Weights of a small transformer language model.
Size: 17 layers, width 384, 33.3M parameters.
Training: a variant of Muon for these matrices, 872M tokens, 3326 steps.
Each number is 50 + 12 x the weight over the matrix's rms, rounded and kept within 0 to 99. Layers, rows and columns count from 0.

# up: layer 14 MLP up, 1536x384, rms 0.117, rows 1077-1112, columns 96-191
# down: layer 14 MLP down (transposed), 1536x384, rms 0.063, rows 1077-1112, columns 96-191
up1077:54 47 64 55 45 73 29 48 68 56 54 38 27 39 64 41 47 55 40 69 61 38 54 60 63 51 42 27 57 27 34 49 77 49 52 47 69 31 49 45 30 73 53 40 52 61 34 27 67 41 44 47 50 55 54 48 50 40 49 41 46 58 32 46 54 51 78 62 41 61 37 55 57 31 39 56 33 40 31 33 47 56 40 64 38 63 40 57 50 63 40 38 62 48 55 42
down1077:47 53 48 41 63 67 61 65 50 47 38 35 46 64 42 51 52 50 45 68 51 36 51 64 52 66 72 41 69 66 49 50 43 59 47 61 54 55 34 47 37 48 54 49 52 45 47 52 69 40 56 71 66 37 68 39 64 49 59 69 62 54 57 45 60 67 34 49 45 57 49 62 28 38 65 60 64 73 32 71 61 49 41 63 69 56 67 57 40 75 63 46 48 54 41 50
up1078:76 49 33 41 24 66 29 60 52 37 36 47 28 43 69 42 39 71 57 45 62 49 71 60 36 75 27 45 47 42 44 56 54 34 54 54 62 42 73 49 42 42 42 62 58 71 59 53 48 54 40 44 60 49 69 51 54 55 59 25 42 51 68 52 39 44 57 47 34 35 74 49 65 45 58 29 42 78 47 55 59 50 51 45 64 36 79 45 56 70 50 46 44 38 35 75
down1078:56 32 58 65 63 48 51 53 45 63 57 50 72 50 54 44 64 58 51 56 58 44 50 62 61 73 47 57 33 51 57 58 51 46 30 66 88 24 34 32 45 71 41 37 62 38 51 48 32 39 74 53 39 55 49 46 48 50 47 37 52 59 40 49 58 35 53 39 45 60 39 43 56 54 56 52 62 37 67 41 61 46 50 42 31 49 44 40 46 39 54 65 62 53 18 61
up1079:76 54 42 61 41 42 42 42 56 52 59 56 59 56 52 44 59 34 54 48 50 62 41 32 52 29 61 43 50 57 37 61 62 29 55 48 42 41 66 48 34 53 51 36 58 63 54 50 55 46 43 65 39 64 39 55 51 47 32 54 45 35 52 44 73 53 50 42 58 51 62 34 54 52 58 19 51 70 63 71 48 46 49 57 40 43 56 58 63 50 75 36 51 62 66 45
down1079:34 29 53 22 53 62 47 81 45 42 53 23 33 62 65 48 46 33 39 50 55 36 47 37 49 39 35 57 49 42 52 49 49 44 40 37 51 60 37 59 31 44 49 57 41 69 55 26 63 38 54 49 47 46 46 57 65 67 65 34 61 33 20 60 44 51 57 63 51 45 50 72 52 56 29 52 67 54 47 80 58 47 43 72 37 55 43 45 43 61 67 37 43 45 47 51
up1080:54 23 51 69 47 47 51 53 48 51 53 55 61 07 51 52 64 57 34 55 50 62 44 48 36 51 45 45 56 52 62 68 71 65 23 50 35 66 44 49 57 48 50 54 65 42 36 53 46 48 50 65 37 48 52 32 49 57 54 55 23 42 58 58 52 56 60 68 59 47 58 30 68 65 58 66 28 64 49 35 71 50 27 58 36 54 45 59 42 51 79 33 52 49 38 27
down1080:48 49 62 45 45 54 65 58 76 48 72 80 52 67 41 47 59 15 63 43 54 39 45 39 49 38 66 48 51 50 57 43 50 58 25 45 57 61 64 50 47 46 38 54 54 33 37 54 56 72 48 49 46 53 41 55 36 37 44 62 66 36 64 46 41 47 24 16 44 73 39 49 67 54 58 53 26 60 50 46 70 25 68 50 43 46 49 48 36 41 51 42 57 57 06 41
up1081:68 40 43 37 59 53 51 39 59 50 40 56 37 52 49 35 59 64 41 39 58 70 35 63 47 36 35 54 53 77 37 54 40 59 45 24 50 54 51 46 45 58 42 37 39 62 39 39 54 45 53 46 46 39 38 43 58 45 46 38 55 45 51 61 44 40 47 33 66 37 56 46 58 30 48 64 65 57 45 58 36 49 43 78 83 48 63 57 47 55 60 64 46 64 50 36
down1081:35 46 53 40 66 43 73 64 44 49 53 44 66 57 48 35 46 89 67 31 42 51 61 52 49 37 69 51 63 53 69 49 51 52 63 42 38 45 43 57 63 49 48 61 34 71 39 48 52 29 37 65 70 32 28 50 48 58 60 60 64 38 36 40 59 55 53 40 47 29 45 47 51 51 47 47 45 65 51 44 45 48 24 40 41 50 54 44 46 56 51 46 62 58 55 44
up1082:50 54 51 58 48 42 64 44 40 56 65 50 65 50 64 52 43 48 48 28 33 50 65 39 42 41 53 40 45 61 45 20 49 46 28 61 43 51 51 76 33 44 52 50 57 38 39 66 47 63 57 62 37 40 68 53 38 57 32 51 40 45 45 34 48 36 33 40 57 31 48 66 36 33 40 40 41 71 53 37 53 40 48 36 49 62 37 58 47 73 40 45 52 38 62 75
down1082:52 48 44 30 46 77 61 48 48 57 65 53 54 63 46 28 48 62 69 44 55 50 50 36 37 35 70 58 44 69 45 43 38 36 44 49 51 71 50 32 46 41 67 54 49 33 69 59 39 52 66 53 36 53 60 30 63 45 39 51 37 48 54 79 33 40 54 43 43 35 39 34 36 61 52 59 54 59 61 45 56 48 59 54 61 37 44 62 40 64 73 58 47 58 56 52
up1083:77 48 30 69 55 66 49 60 57 46 51 54 39 47 68 41 50 60 53 21 65 39 42 52 66 64 60 58 60 41 50 62 51 53 43 32 41 48 54 50 30 38 51 44 60 64 36 49 55 37 57 40 47 48 60 61 44 45 38 65 30 51 45 30 53 48 37 49 71 55 42 20 62 55 33 89 71 49 37 34 59 44 39 71 47 37 60 55 43 46 71 49 38 60 36 56
down1083:38 52 35 47 43 45 57 52 36 61 56 32 38 53 51 51 44 36 64 46 54 62 35 50 34 52 44 37 56 45 51 51 50 64 46 54 60 30 40 80 46 50 75 40 44 41 38 55 48 43 44 60 49 41 63 59 74 76 53 56 63 43 43 51 65 70 62 66 59 19 51 52 51 67 54 34 48 47 66 54 53 63 68 24 40 60 68 54 80 60 55 60 53 42 40 41
up1084:43 42 61 34 43 32 76 35 34 48 48 61 27 49 57 48 54 76 45 48 62 53 36 44 69 54 55 62 33 29 56 58 64 46 54 48 45 50 65 50 66 44 37 58 56 49 15 33 39 34 34 24 46 63 51 56 79 52 45 63 63 67 47 53 62 43 64 50 39 55 49 65 60 62 60 24 65 58 43 53 69 46 48 58 43 64 47 48 51 51 57 54 61 62 44 40
down1084:51 38 29 61 31 45 36 43 67 49 59 70 72 49 48 44 38 71 36 50 43 46 67 49 13 74 77 48 46 65 27 51 43 47 46 40 77 47 38 67 41 57 38 54 29 50 56 37 44 51 63 34 58 65 51 53 48 69 42 35 61 52 56 47 29 59 54 62 53 55 35 38 45 36 56 59 36 48 42 62 20 44 57 40 54 42 43 65 70 40 57 33 45 60 41 55
up1085:59 57 63 48 65 51 43 52 75 40 53 48 61 54 43 56 34 55 55 46 35 60 37 69 44 15 60 56 49 71 75 44 30 12 49 80 48 34 51 36 46 73 46 60 40 69 68 66 57 52 55 67 62 48 53 42 44 48 49 51 85 52 70 68 51 43 55 44 63 53 53 52 50 70 53 45 26 48 53 49 53 42 36 51 52 45 52 52 34 58 63 70 48 55 76 56
down1085:41 50 60 25 48 44 48 49 57 57 57 37 68 42 50 48 62 42 45 48 41 73 70 47 40 36 55 55 28 40 42 35 62 54 49 45 59 63 56 52 69 56 75 41 77 69 46 51 40 39 51 43 57 29 30 70 49 70 65 46 70 49 48 42 45 62 51 45 48 58 60 57 49 30 54 53 61 47 40 53 68 41 70 61 55 53 57 71 54 36 57 47 40 70 58 63
up1086:49 57 61 61 63 69 38 62 56 37 54 25 59 34 41 58 48 32 44 49 41 51 54 57 23 54 56 57 28 45 47 34 51 71 45 44 54 46 55 53 54 45 71 62 37 47 53 41 67 38 34 55 54 41 45 45 71 33 45 54 53 23 52 51 78 39 52 52 43 42 51 32 73 81 49 30 23 57 50 43 27 49 42 43 56 67 36 52 56 53 54 55 51 58 48 43
down1086:49 52 40 34 60 61 45 61 57 52 52 25 55 60 40 33 34 31 63 61 41 31 35 58 49 54 51 53 39 43 43 69 27 48 76 74 59 62 44 56 49 35 42 49 65 49 54 24 55 55 43 59 33 45 40 47 51 56 46 57 46 28 53 45 49 50 67 53 63 59 54 27 47 35 48 55 33 36 47 19 48 46 46 45 45 43 44 51 36 41 58 66 22 38 64 40
up1087:48 50 52 50 61 55 49 54 50 42 44 35 35 22 46 47 59 61 52 50 52 49 44 40 71 35 57 36 31 47 67 33 66 45 42 54 52 46 15 53 65 34 64 69 70 46 38 53 74 37 42 48 63 67 62 73 40 52 54 55 38 57 66 52 51 52 50 56 34 45 40 47 50 63 46 39 38 69 71 55 46 67 37 26 37 49 49 54 56 24 50 48 51 46 60 44
down1087:39 37 47 26 47 32 50 55 48 44 72 33 66 57 50 51 43 54 35 49 44 40 42 59 54 56 49 53 57 53 43 66 61 32 58 40 65 64 41 62 64 66 72 60 50 40 60 50 55 59 45 56 48 26 28 30 32 21 34 43 49 51 46 58 40 49 44 43 65 43 31 51 42 56 61 43 52 32 36 44 55 58 43 68 56 39 43 37 68 39 43 43 33 49 64 56
up1088:51 65 47 32 42 53 43 47 49 46 29 34 63 65 62 37 36 39 60 38 51 44 39 47 27 45 47 37 30 43 37 54 60 47 41 66 63 52 79 60 63 48 39 40 36 47 39 44 47 48 59 75 26 50 70 39 64 87 31 73 52 50 59 47 33 57 61 27 42 64 43 42 72 58 27 41 68 46 41 33 68 34 57 32 44 77 71 41 48 46 57 38 75 64 36 39
down1088:51 36 57 51 48 57 62 36 43 62 75 49 55 47 73 54 70 34 61 42 48 63 39 52 73 44 59 53 46 40 35 57 43 45 50 36 44 91 52 44 64 59 54 47 68 60 50 25 66 75 68 50 71 53 60 89 54 28 43 44 31 27 46 74 45 44 47 22 49 42 37 56 46 56 67 59 44 42 74 65 65 65 68 53 51 60 27 48 28 43 53 40 49 33 00 66
up1089:57 60 66 37 44 65 50 37 44 45 47 63 58 34 38 25 54 54 63 47 63 56 48 37 42 62 65 59 35 42 41 34 45 58 50 65 72 42 70 54 40 41 40 55 13 62 64 53 58 51 37 67 52 49 45 45 65 54 59 78 44 51 70 52 60 54 64 39 44 27 37 64 50 62 43 43 66 52 35 49 46 60 35 62 76 35 63 51 67 35 43 54 32 46 28 60
down1089:28 47 70 39 42 48 50 39 52 38 63 64 40 43 69 46 48 99 25 46 50 51 30 56 38 34 49 58 42 60 56 49 39 79 51 44 54 52 42 44 56 64 57 34 00 35 52 52 50 80 43 76 49 79 63 64 42 48 62 39 47 45 50 46 60 31 43 33 56 39 53 53 59 32 33 42 42 30 50 44 46 37 65 46 51 36 75 58 62 34 50 48 51 64 52 52
up1090:62 49 37 58 47 32 58 44 36 64 37 39 52 69 58 72 55 56 50 48 46 48 56 32 47 37 71 50 48 67 48 32 32 63 37 77 49 51 57 47 59 29 63 43 55 47 42 55 62 50 68 44 48 40 38 32 25 48 34 58 48 50 48 73 37 59 34 67 67 56 32 44 58 51 50 57 49 80 85 70 44 44 46 59 44 65 38 66 71 47 29 58 61 60 49 57
down1090:52 48 49 37 45 64 43 44 53 36 66 35 67 42 45 30 43 39 52 34 49 29 37 30 63 50 48 54 69 60 40 57 69 46 65 35 48 49 49 51 37 67 37 54 51 58 57 40 48 46 41 47 52 48 59 61 68 42 65 57 65 53 47 49 59 49 53 48 50 36 54 49 45 74 63 62 54 43 63 50 62 31 46 56 62 49 61 57 47 43 60 57 71 47 00 53
up1091:42 34 42 61 50 61 44 31 59 63 38 43 49 31 55 41 67 44 64 57 47 39 52 64 41 52 35 51 60 46 50 49 49 44 58 49 44 56 59 51 72 41 37 48 41 56 48 38 56 52 39 42 45 57 38 65 38 55 43 53 52 41 41 47 29 82 46 55 51 48 49 58 61 51 41 74 52 46 57 45 63 34 42 45 67 46 52 67 64 39 31 40 37 56 56 65
down1091:48 56 20 35 55 56 34 57 56 57 27 57 53 57 29 53 38 39 23 39 49 41 56 47 40 67 32 49 52 54 29 56 44 79 52 60 41 60 47 29 49 68 28 47 46 64 43 58 54 49 61 41 58 43 68 33 55 49 47 42 51 63 51 60 47 66 74 34 74 57 61 38 59 47 43 46 28 46 51 51 33 60 62 49 65 47 72 52 15 31 62 31 59 47 69 39
up1092:42 67 54 49 46 25 50 55 57 34 49 47 66 42 57 52 33 79 36 59 63 35 45 41 58 64 41 62 49 58 69 59 44 41 68 42 34 44 47 51 45 50 62 46 47 60 45 64 68 43 51 42 33 42 55 56 28 60 41 51 36 53 59 34 48 39 59 63 50 47 49 53 47 40 43 39 48 39 45 64 47 62 49 61 50 46 67 49 65 63 37 44 72 50 55 71
down1092:59 47 36 61 61 68 55 28 67 52 39 42 38 62 41 57 81 54 50 32 48 45 52 45 35 44 42 42 52 51 57 36 41 56 40 63 57 52 71 75 65 52 66 45 22 49 64 39 60 63 53 48 55 52 43 45 61 41 72 53 51 45 57 51 69 27 50 60 40 69 47 66 57 67 64 53 39 49 64 59 43 55 53 49 54 47 53 35 50 68 48 40 60 41 63 56
up1093:61 59 64 47 61 54 61 55 40 48 40 45 58 51 48 41 50 63 53 54 43 39 61 45 47 64 49 55 39 48 49 80 46 32 53 39 56 56 57 56 44 66 51 52 70 57 56 44 45 38 38 28 74 56 63 53 46 41 47 40 45 44 74 72 77 69 57 39 49 45 60 51 44 50 55 33 65 35 44 42 66 58 53 61 37 55 53 46 60 39 64 56 55 57 54 53
down1093:55 37 64 58 60 39 51 49 50 44 38 37 57 45 47 43 41 44 37 64 52 46 59 57 61 63 52 33 60 64 62 54 47 43 40 30 39 76 63 36 38 41 31 35 60 50 46 66 63 57 51 57 47 52 51 55 38 80 47 55 42 70 44 38 60 41 37 53 55 62 49 43 48 64 30 51 58 45 33 52 39 46 54 48 60 43 46 23 62 38 56 44 34 61 48 67
up1094:18 52 60 46 37 51 54 55 45 42 62 56 52 41 46 44 43 45 62 32 61 50 55 53 36 35 38 57 30 58 43 62 53 09 62 47 45 50 64 45 41 37 47 62 34 49 59 43 51 43 53 54 58 69 45 64 26 63 34 53 55 56 41 62 47 44 39 42 49 32 53 71 52 42 43 52 59 61 46 47 59 55 59 31 42 52 50 54 75 45 49 63 43 36 46 27
down1094:44 50 30 57 71 68 45 47 47 57 59 38 55 54 57 69 66 58 50 72 26 45 26 58 89 37 48 43 48 54 70 48 51 52 42 60 46 49 73 64 48 54 53 66 22 41 66 59 55 40 42 21 17 58 47 34 47 47 48 43 58 39 51 37 72 36 58 42 74 52 34 51 53 57 61 45 37 18 66 37 49 54 37 64 47 48 54 41 40 61 55 49 67 75 43 56
up1095:45 59 52 41 69 78 43 47 29 35 70 68 47 44 42 37 58 47 44 57 35 62 51 58 58 44 54 47 59 40 47 42 47 31 40 51 50 70 49 48 39 35 42 53 45 61 64 64 50 37 43 55 58 36 44 48 64 27 31 70 54 70 52 36 37 59 43 37 37 33 56 64 66 55 61 69 59 37 69 55 47 22 35 32 65 43 40 59 36 67 33 64 47 30 37 48
down1095:49 59 50 38 54 36 50 20 56 52 45 63 39 54 41 62 54 35 58 38 76 28 54 38 56 58 52 52 72 68 31 51 59 54 44 53 44 57 62 37 67 53 67 62 21 34 32 54 27 22 37 64 60 64 56 65 28 68 62 47 51 66 54 54 69 39 63 68 53 37 78 46 36 52 44 34 41 44 56 41 49 58 53 50 52 57 52 41 49 40 37 56 48 53 18 55
up1096:64 65 47 35 34 46 51 40 49 63 51 45 47 48 52 56 59 26 22 51 32 40 38 66 27 45 83 57 43 57 47 32 52 61 61 44 37 60 40 54 52 38 61 45 23 55 51 65 52 58 43 57 49 29 69 44 52 54 34 50 65 42 82 45 33 41 55 50 42 31 52 50 47 33 42 61 30 58 49 47 61 47 59 56 55 67 49 65 59 53 54 47 40 37 50 31
down1096:48 44 26 69 53 41 50 59 42 48 65 69 72 45 56 29 39 31 46 55 58 36 41 33 49 39 43 34 50 53 68 49 49 56 34 59 43 46 56 61 63 59 51 45 28 76 52 62 53 41 51 39 40 51 49 57 52 44 51 33 49 62 55 51 54 65 44 65 38 50 81 70 65 33 75 34 27 43 59 56 46 34 37 60 51 59 80 67 57 54 59 61 69 43 56 74
up1097:60 55 53 39 43 56 30 58 62 67 61 49 41 54 55 45 51 59 56 47 56 39 66 59 45 45 27 38 39 65 50 40 28 58 53 75 52 64 52 55 58 40 49 52 47 62 49 40 56 35 44 46 17 43 50 66 58 53 58 51 63 35 47 69 47 59 31 57 70 41 53 70 64 53 62 36 51 74 49 62 52 65 59 52 65 27 53 70 52 60 61 56 40 67 52 27
down1097:35 48 71 54 49 65 47 45 40 69 46 58 31 38 58 58 34 55 52 33 36 50 54 66 59 70 53 59 42 28 61 35 63 57 28 49 67 64 60 57 42 48 55 33 54 31 55 55 44 64 68 57 38 55 40 28 52 45 70 57 65 50 52 55 42 57 33 51 42 72 38 55 39 35 34 62 32 24 48 69 56 71 32 36 68 51 47 41 57 55 75 52 59 38 76 51
up1098:64 46 54 46 41 49 37 65 48 44 51 36 56 51 55 37 45 40 64 43 55 44 65 30 30 41 87 45 49 51 50 27 41 61 49 51 55 50 36 56 32 53 47 55 54 45 38 30 35 38 57 69 50 54 63 60 39 52 57 60 42 49 39 61 55 32 56 71 33 49 67 62 66 54 53 21 68 59 59 76 33 66 44 64 35 79 25 46 47 45 38 45 55 56 48 45
down1098:49 44 39 44 43 42 50 53 48 38 45 35 55 67 47 84 56 47 12 59 59 34 47 29 57 51 47 52 76 76 64 34 72 49 70 46 52 23 40 43 58 34 66 47 20 32 31 67 39 47 36 35 55 51 72 43 39 29 68 56 72 47 42 41 55 47 51 56 48 66 68 44 19 47 50 39 58 49 46 56 36 51 55 49 47 58 43 48 45 33 57 76 58 63 07 65
up1099:42 44 58 83 56 58 56 52 82 54 66 56 32 42 38 54 57 45 58 68 24 61 77 51 41 48 56 40 39 50 58 63 61 31 38 49 63 44 54 38 44 61 72 49 47 68 57 67 70 48 43 56 51 68 25 32 61 67 51 52 38 43 56 64 42 38 45 46 54 46 52 55 56 42 69 43 59 55 46 44 38 48 50 60 51 58 55 39 57 42 52 50 62 60 36 74
down1099:36 35 45 57 54 48 58 24 46 54 56 33 35 67 40 50 40 41 51 53 39 46 67 64 63 54 54 44 58 64 43 70 44 35 30 47 48 10 40 35 61 24 58 31 67 49 47 51 54 53 14 54 63 52 28 41 36 46 37 54 51 74 35 43 35 45 20 40 54 55 43 56 30 61 61 57 66 79 56 60 72 46 43 75 60 52 58 38 22 43 57 44 47 56 45 47
up1100:21 35 49 72 32 40 37 41 62 38 50 43 25 48 53 59 50 42 71 42 61 38 29 45 45 54 49 52 55 48 44 41 36 50 51 48 59 45 43 33 59 54 55 57 58 38 33 53 58 60 56 48 49 71 64 57 64 53 55 38 78 69 64 52 47 43 39 39 61 49 39 49 83 35 50 62 49 43 26 45 44 63 43 64 37 29 36 29 48 45 47 54 44 57 53 60
down1100:39 59 43 33 74 49 30 41 38 40 43 65 50 48 68 51 56 50 52 64 56 50 64 45 65 45 72 39 50 60 47 31 42 39 45 57 51 18 19 38 68 55 63 50 50 66 67 57 56 50 74 58 41 45 37 50 52 61 51 46 56 41 61 31 56 66 59 45 41 68 36 41 59 43 44 55 41 53 66 42 52 63 46 60 77 82 71 79 51 61 36 40 60 50 70 69
up1101:56 50 48 27 53 61 66 49 29 42 43 57 34 55 27 51 52 46 54 57 63 47 58 48 32 56 29 47 25 69 67 54 64 48 39 54 48 30 51 51 54 75 64 41 51 66 49 45 58 36 49 37 29 52 21 56 23 55 44 64 38 62 51 57 60 60 36 46 56 41 62 52 50 44 44 57 38 43 34 32 60 33 33 39 34 23 67 66 31 55 51 37 62 40 38 32
down1101:43 39 57 55 65 32 58 72 72 13 32 37 50 51 68 50 46 41 46 48 57 41 32 35 43 19 45 42 41 40 65 46 52 45 31 57 80 61 56 46 52 44 41 40 50 39 49 68 54 61 65 37 66 34 62 56 46 50 58 38 48 60 38 63 53 57 32 44 67 52 51 41 32 62 54 35 67 65 53 32 38 68 57 65 69 41 37 48 63 47 55 57 43 40 51 47
up1102:60 52 43 22 35 60 60 65 41 52 42 73 65 39 54 63 43 36 54 55 51 31 56 64 58 44 59 64 51 65 57 51 56 45 40 50 82 60 50 54 49 45 42 45 55 28 49 56 41 50 67 43 55 58 44 47 41 57 67 65 45 58 40 52 44 36 59 53 41 72 64 20 60 62 55 33 45 30 61 35 51 51 41 40 34 54 57 47 32 35 49 41 48 41 61 59
down1102:40 58 63 35 49 44 51 57 41 45 63 36 49 75 61 39 55 57 53 51 55 49 54 40 52 54 57 39 43 48 50 59 52 51 60 50 51 75 47 60 36 56 63 43 30 40 47 74 54 55 48 41 65 42 58 63 43 42 51 57 46 66 47 66 39 54 55 56 42 34 36 43 74 32 43 59 70 45 31 58 48 28 64 59 42 41 45 43 52 59 39 50 56 52 63 45
up1103:29 77 59 70 52 45 54 48 61 52 73 53 54 35 31 35 59 35 27 52 44 55 54 52 25 49 59 58 47 68 71 48 57 54 45 47 51 50 35 47 55 67 53 47 46 59 50 28 54 60 28 50 49 46 69 25 53 38 30 36 72 35 58 50 52 59 64 56 62 53 22 47 27 52 64 73 23 60 48 41 53 53 57 65 52 42 52 50 68 37 60 43 45 18 56 41
down1103:18 48 43 48 60 54 44 40 55 65 28 55 65 61 64 52 51 42 52 47 77 50 68 29 48 60 42 26 48 58 42 70 50 45 53 32 44 47 53 51 37 59 52 46 24 66 43 44 48 63 39 45 48 62 34 50 44 37 66 30 50 60 53 50 43 47 46 53 50 50 41 59 51 40 40 51 30 39 59 26 28 23 31 49 58 67 55 58 49 69 34 72 60 57 69 45
up1104:41 55 48 56 64 55 71 61 52 59 55 71 59 54 48 66 32 25 70 47 50 44 59 37 43 53 41 60 48 45 53 41 53 41 58 50 80 48 41 44 55 72 54 75 57 38 59 51 69 56 56 71 46 68 43 50 51 59 60 52 56 41 65 45 48 39 59 60 54 52 69 55 64 41 48 66 52 41 50 43 58 51 39 62 45 61 35 27 42 48 51 43 47 60 59 46
down1104:50 57 24 21 56 56 50 40 66 48 53 39 43 52 43 59 46 53 33 39 71 43 60 48 57 63 76 44 52 28 34 44 39 52 57 40 47 58 37 63 61 58 46 52 57 40 48 63 66 33 21 37 51 53 52 50 64 50 58 73 69 43 39 62 55 42 47 29 66 72 31 50 45 40 50 56 68 60 50 47 45 61 48 45 49 48 54 58 52 57 47 84 49 26 52 56
up1105:15 55 52 51 53 36 61 36 60 31 50 56 48 50 56 42 70 77 49 41 66 29 50 38 62 43 18 38 71 55 60 45 51 28 60 52 47 42 73 37 40 34 50 74 33 56 54 67 63 55 37 37 50 43 49 48 63 46 67 73 53 59 69 32 46 41 53 48 46 42 64 64 36 61 49 38 43 77 51 54 36 35 53 52 41 47 73 58 43 39 43 57 57 43 81 67
down1105:27 68 36 48 51 63 60 57 39 30 32 37 65 62 54 37 61 66 31 62 62 39 31 48 52 58 24 67 50 45 49 64 36 72 71 57 52 44 50 64 34 58 45 41 38 59 37 41 22 47 69 60 44 47 64 45 61 55 47 66 59 62 53 46 48 68 25 40 43 39 38 57 43 65 30 55 82 34 39 63 33 47 74 42 45 54 72 34 38 55 57 58 44 30 72 48
up1106:52 41 51 65 29 42 49 35 70 60 30 48 51 44 43 38 50 42 60 25 79 44 45 58 49 49 74 41 60 46 48 49 51 59 56 49 57 49 51 72 59 56 44 27 44 49 82 56 42 61 46 34 82 37 77 67 39 60 64 39 58 42 59 42 51 34 54 35 62 53 51 50 51 38 50 49 35 54 61 38 48 37 48 61 46 46 20 47 50 31 47 70 47 41 67 54
down1106:46 52 48 54 37 41 72 74 32 43 54 33 60 43 65 64 35 36 66 46 49 60 48 44 70 33 37 68 69 46 69 65 67 40 42 44 31 46 52 77 45 47 75 49 66 41 63 48 33 53 50 43 52 59 37 48 70 47 39 44 49 72 66 58 53 55 41 67 26 44 57 56 56 40 50 37 53 42 37 51 45 74 38 55 52 50 53 48 52 40 49 48 51 58 65 68
up1107:24 61 57 36 57 56 30 52 39 59 74 57 37 42 64 28 52 51 54 77 65 54 32 75 66 54 36 42 51 63 46 54 66 45 66 81 45 36 65 35 51 58 62 44 58 51 43 39 82 63 51 40 53 35 35 63 50 51 63 20 80 34 53 45 44 66 44 27 53 65 54 54 35 21 42 47 48 49 59 41 44 54 58 72 41 58 47 48 19 71 21 43 47 38 47 58
down1107:59 47 67 69 61 57 49 72 64 44 35 37 51 55 53 47 60 64 59 43 49 48 67 44 63 41 47 43 43 46 70 30 50 38 45 55 57 59 18 38 59 55 52 51 49 48 51 48 60 35 53 48 60 55 67 49 62 52 55 52 59 52 48 52 67 55 67 67 65 59 31 41 57 76 67 40 63 58 41 46 56 62 52 33 43 49 51 42 53 28 45 65 45 42 71 50
up1108:67 64 57 51 47 57 37 68 63 65 59 54 56 45 71 67 40 24 33 43 24 29 45 42 51 69 66 65 45 36 48 44 47 43 62 55 34 49 57 36 66 31 41 48 60 39 44 47 60 43 32 58 69 78 59 29 24 46 59 48 35 56 59 34 61 19 22 54 50 55 32 34 39 58 52 40 53 32 38 42 33 57 53 66 52 51 47 58 46 66 53 34 36 51 42 39
down1108:38 24 54 54 57 53 65 40 45 48 57 52 65 37 76 52 64 59 75 54 51 51 51 52 60 56 51 43 63 43 32 64 50 47 50 44 63 47 58 42 37 41 64 63 52 11 62 51 49 63 54 38 66 50 65 59 54 55 43 53 37 59 41 21 60 62 56 32 48 46 69 39 45 26 32 46 43 46 53 53 52 67 48 35 46 18 44 69 51 55 42 63 59 75 74 41
up1109:50 09 63 46 38 40 37 43 74 50 53 45 54 51 30 29 59 52 50 58 44 65 79 56 32 61 31 53 36 42 42 48 41 67 62 60 45 57 46 33 52 63 34 33 42 53 22 46 68 45 47 64 47 45 56 64 56 23 51 55 53 60 44 56 64 46 62 62 33 62 56 57 76 74 69 61 46 72 68 60 43 38 55 53 40 69 63 47 62 51 55 28 73 49 44 49
down1109:42 30 50 40 58 50 20 64 34 47 31 43 57 45 38 58 21 60 57 48 60 42 54 59 39 76 62 65 65 53 37 50 56 38 57 65 56 69 62 54 48 70 43 49 71 32 63 62 52 43 34 36 66 53 31 50 36 49 53 40 43 40 50 45 55 43 55 25 51 45 55 47 49 44 50 56 40 63 82 42 63 70 58 65 67 66 57 54 30 45 55 46 36 56 60 42
up1110:37 54 58 45 59 49 46 36 50 58 50 48 50 62 49 62 36 37 46 54 62 38 43 39 69 54 55 69 44 45 58 48 65 46 34 64 41 45 25 63 53 51 53 39 31 65 29 66 37 69 41 46 50 26 49 46 63 40 44 70 71 49 47 59 65 56 60 46 60 53 66 36 64 39 82 51 35 32 60 44 72 41 40 51 37 67 53 58 38 55 31 48 49 60 60 66
down1110:35 50 42 37 48 59 62 42 65 63 56 93 52 29 46 30 48 35 62 33 60 33 49 31 52 50 47 27 41 52 63 31 49 44 32 42 52 49 37 32 55 40 36 61 40 35 54 62 43 52 61 59 38 79 61 30 64 47 51 62 45 24 54 38 55 58 43 33 61 52 38 50 43 52 52 42 59 49 43 50 51 43 47 45 27 48 41 48 46 41 46 41 60 50 56 52
up1111:50 41 53 55 35 36 45 62 66 28 51 63 40 39 70 58 50 38 50 76 35 66 39 45 61 39 35 45 64 62 56 39 65 44 50 35 43 49 67 72 47 40 35 58 67 50 47 46 77 67 53 54 33 43 36 32 55 78 50 47 48 63 54 25 55 44 28 50 51 53 35 62 68 37 57 43 57 60 35 44 47 66 38 40 37 43 32 54 71 58 39 76 59 49 41 40
down1111:52 45 64 60 35 66 60 49 53 68 38 47 55 51 52 74 58 45 48 34 38 68 64 56 47 50 60 16 31 51 52 42 42 37 42 54 53 23 77 54 47 74 42 46 62 63 46 43 30 50 66 51 60 48 48 64 43 28 54 56 59 47 52 41 36 59 63 58 53 54 67 60 50 53 51 42 65 54 55 51 76 29 61 48 44 41 33 48 32 57 55 45 39 72 40 64
up1112:31 38 35 59 34 44 32 52 38 50 55 37 37 42 48 40 30 34 44 68 32 44 29 76 50 35 42 59 61 29 45 58 55 70 66 45 71 34 26 31 18 36 65 62 54 46 66 46 23 51 48 47 65 49 58 52 61 52 29 44 45 34 29 46 59 69 62 58 53 57 75 36 55 46 41 60 43 57 37 29 37 40 59 27 57 47 35 46 45 37 37 58 53 47 46 51
down1112:60 56 58 63 36 53 56 71 53 37 42 31 60 38 72 50 57 38 33 34 59 42 64 25 49 47 55 55 57 47 30 60 46 55 42 64 36 72 51 65 79 48 48 82 70 53 34 53 59 59 32 61 44 69 35 41 41 39 30 64 59 74 59 46 46 36 58 49 29 32 54 73 57 59 68 48 51 56 51 61 43 57 42 39 28 64 67 63 33 54 57 48 68 46 22 46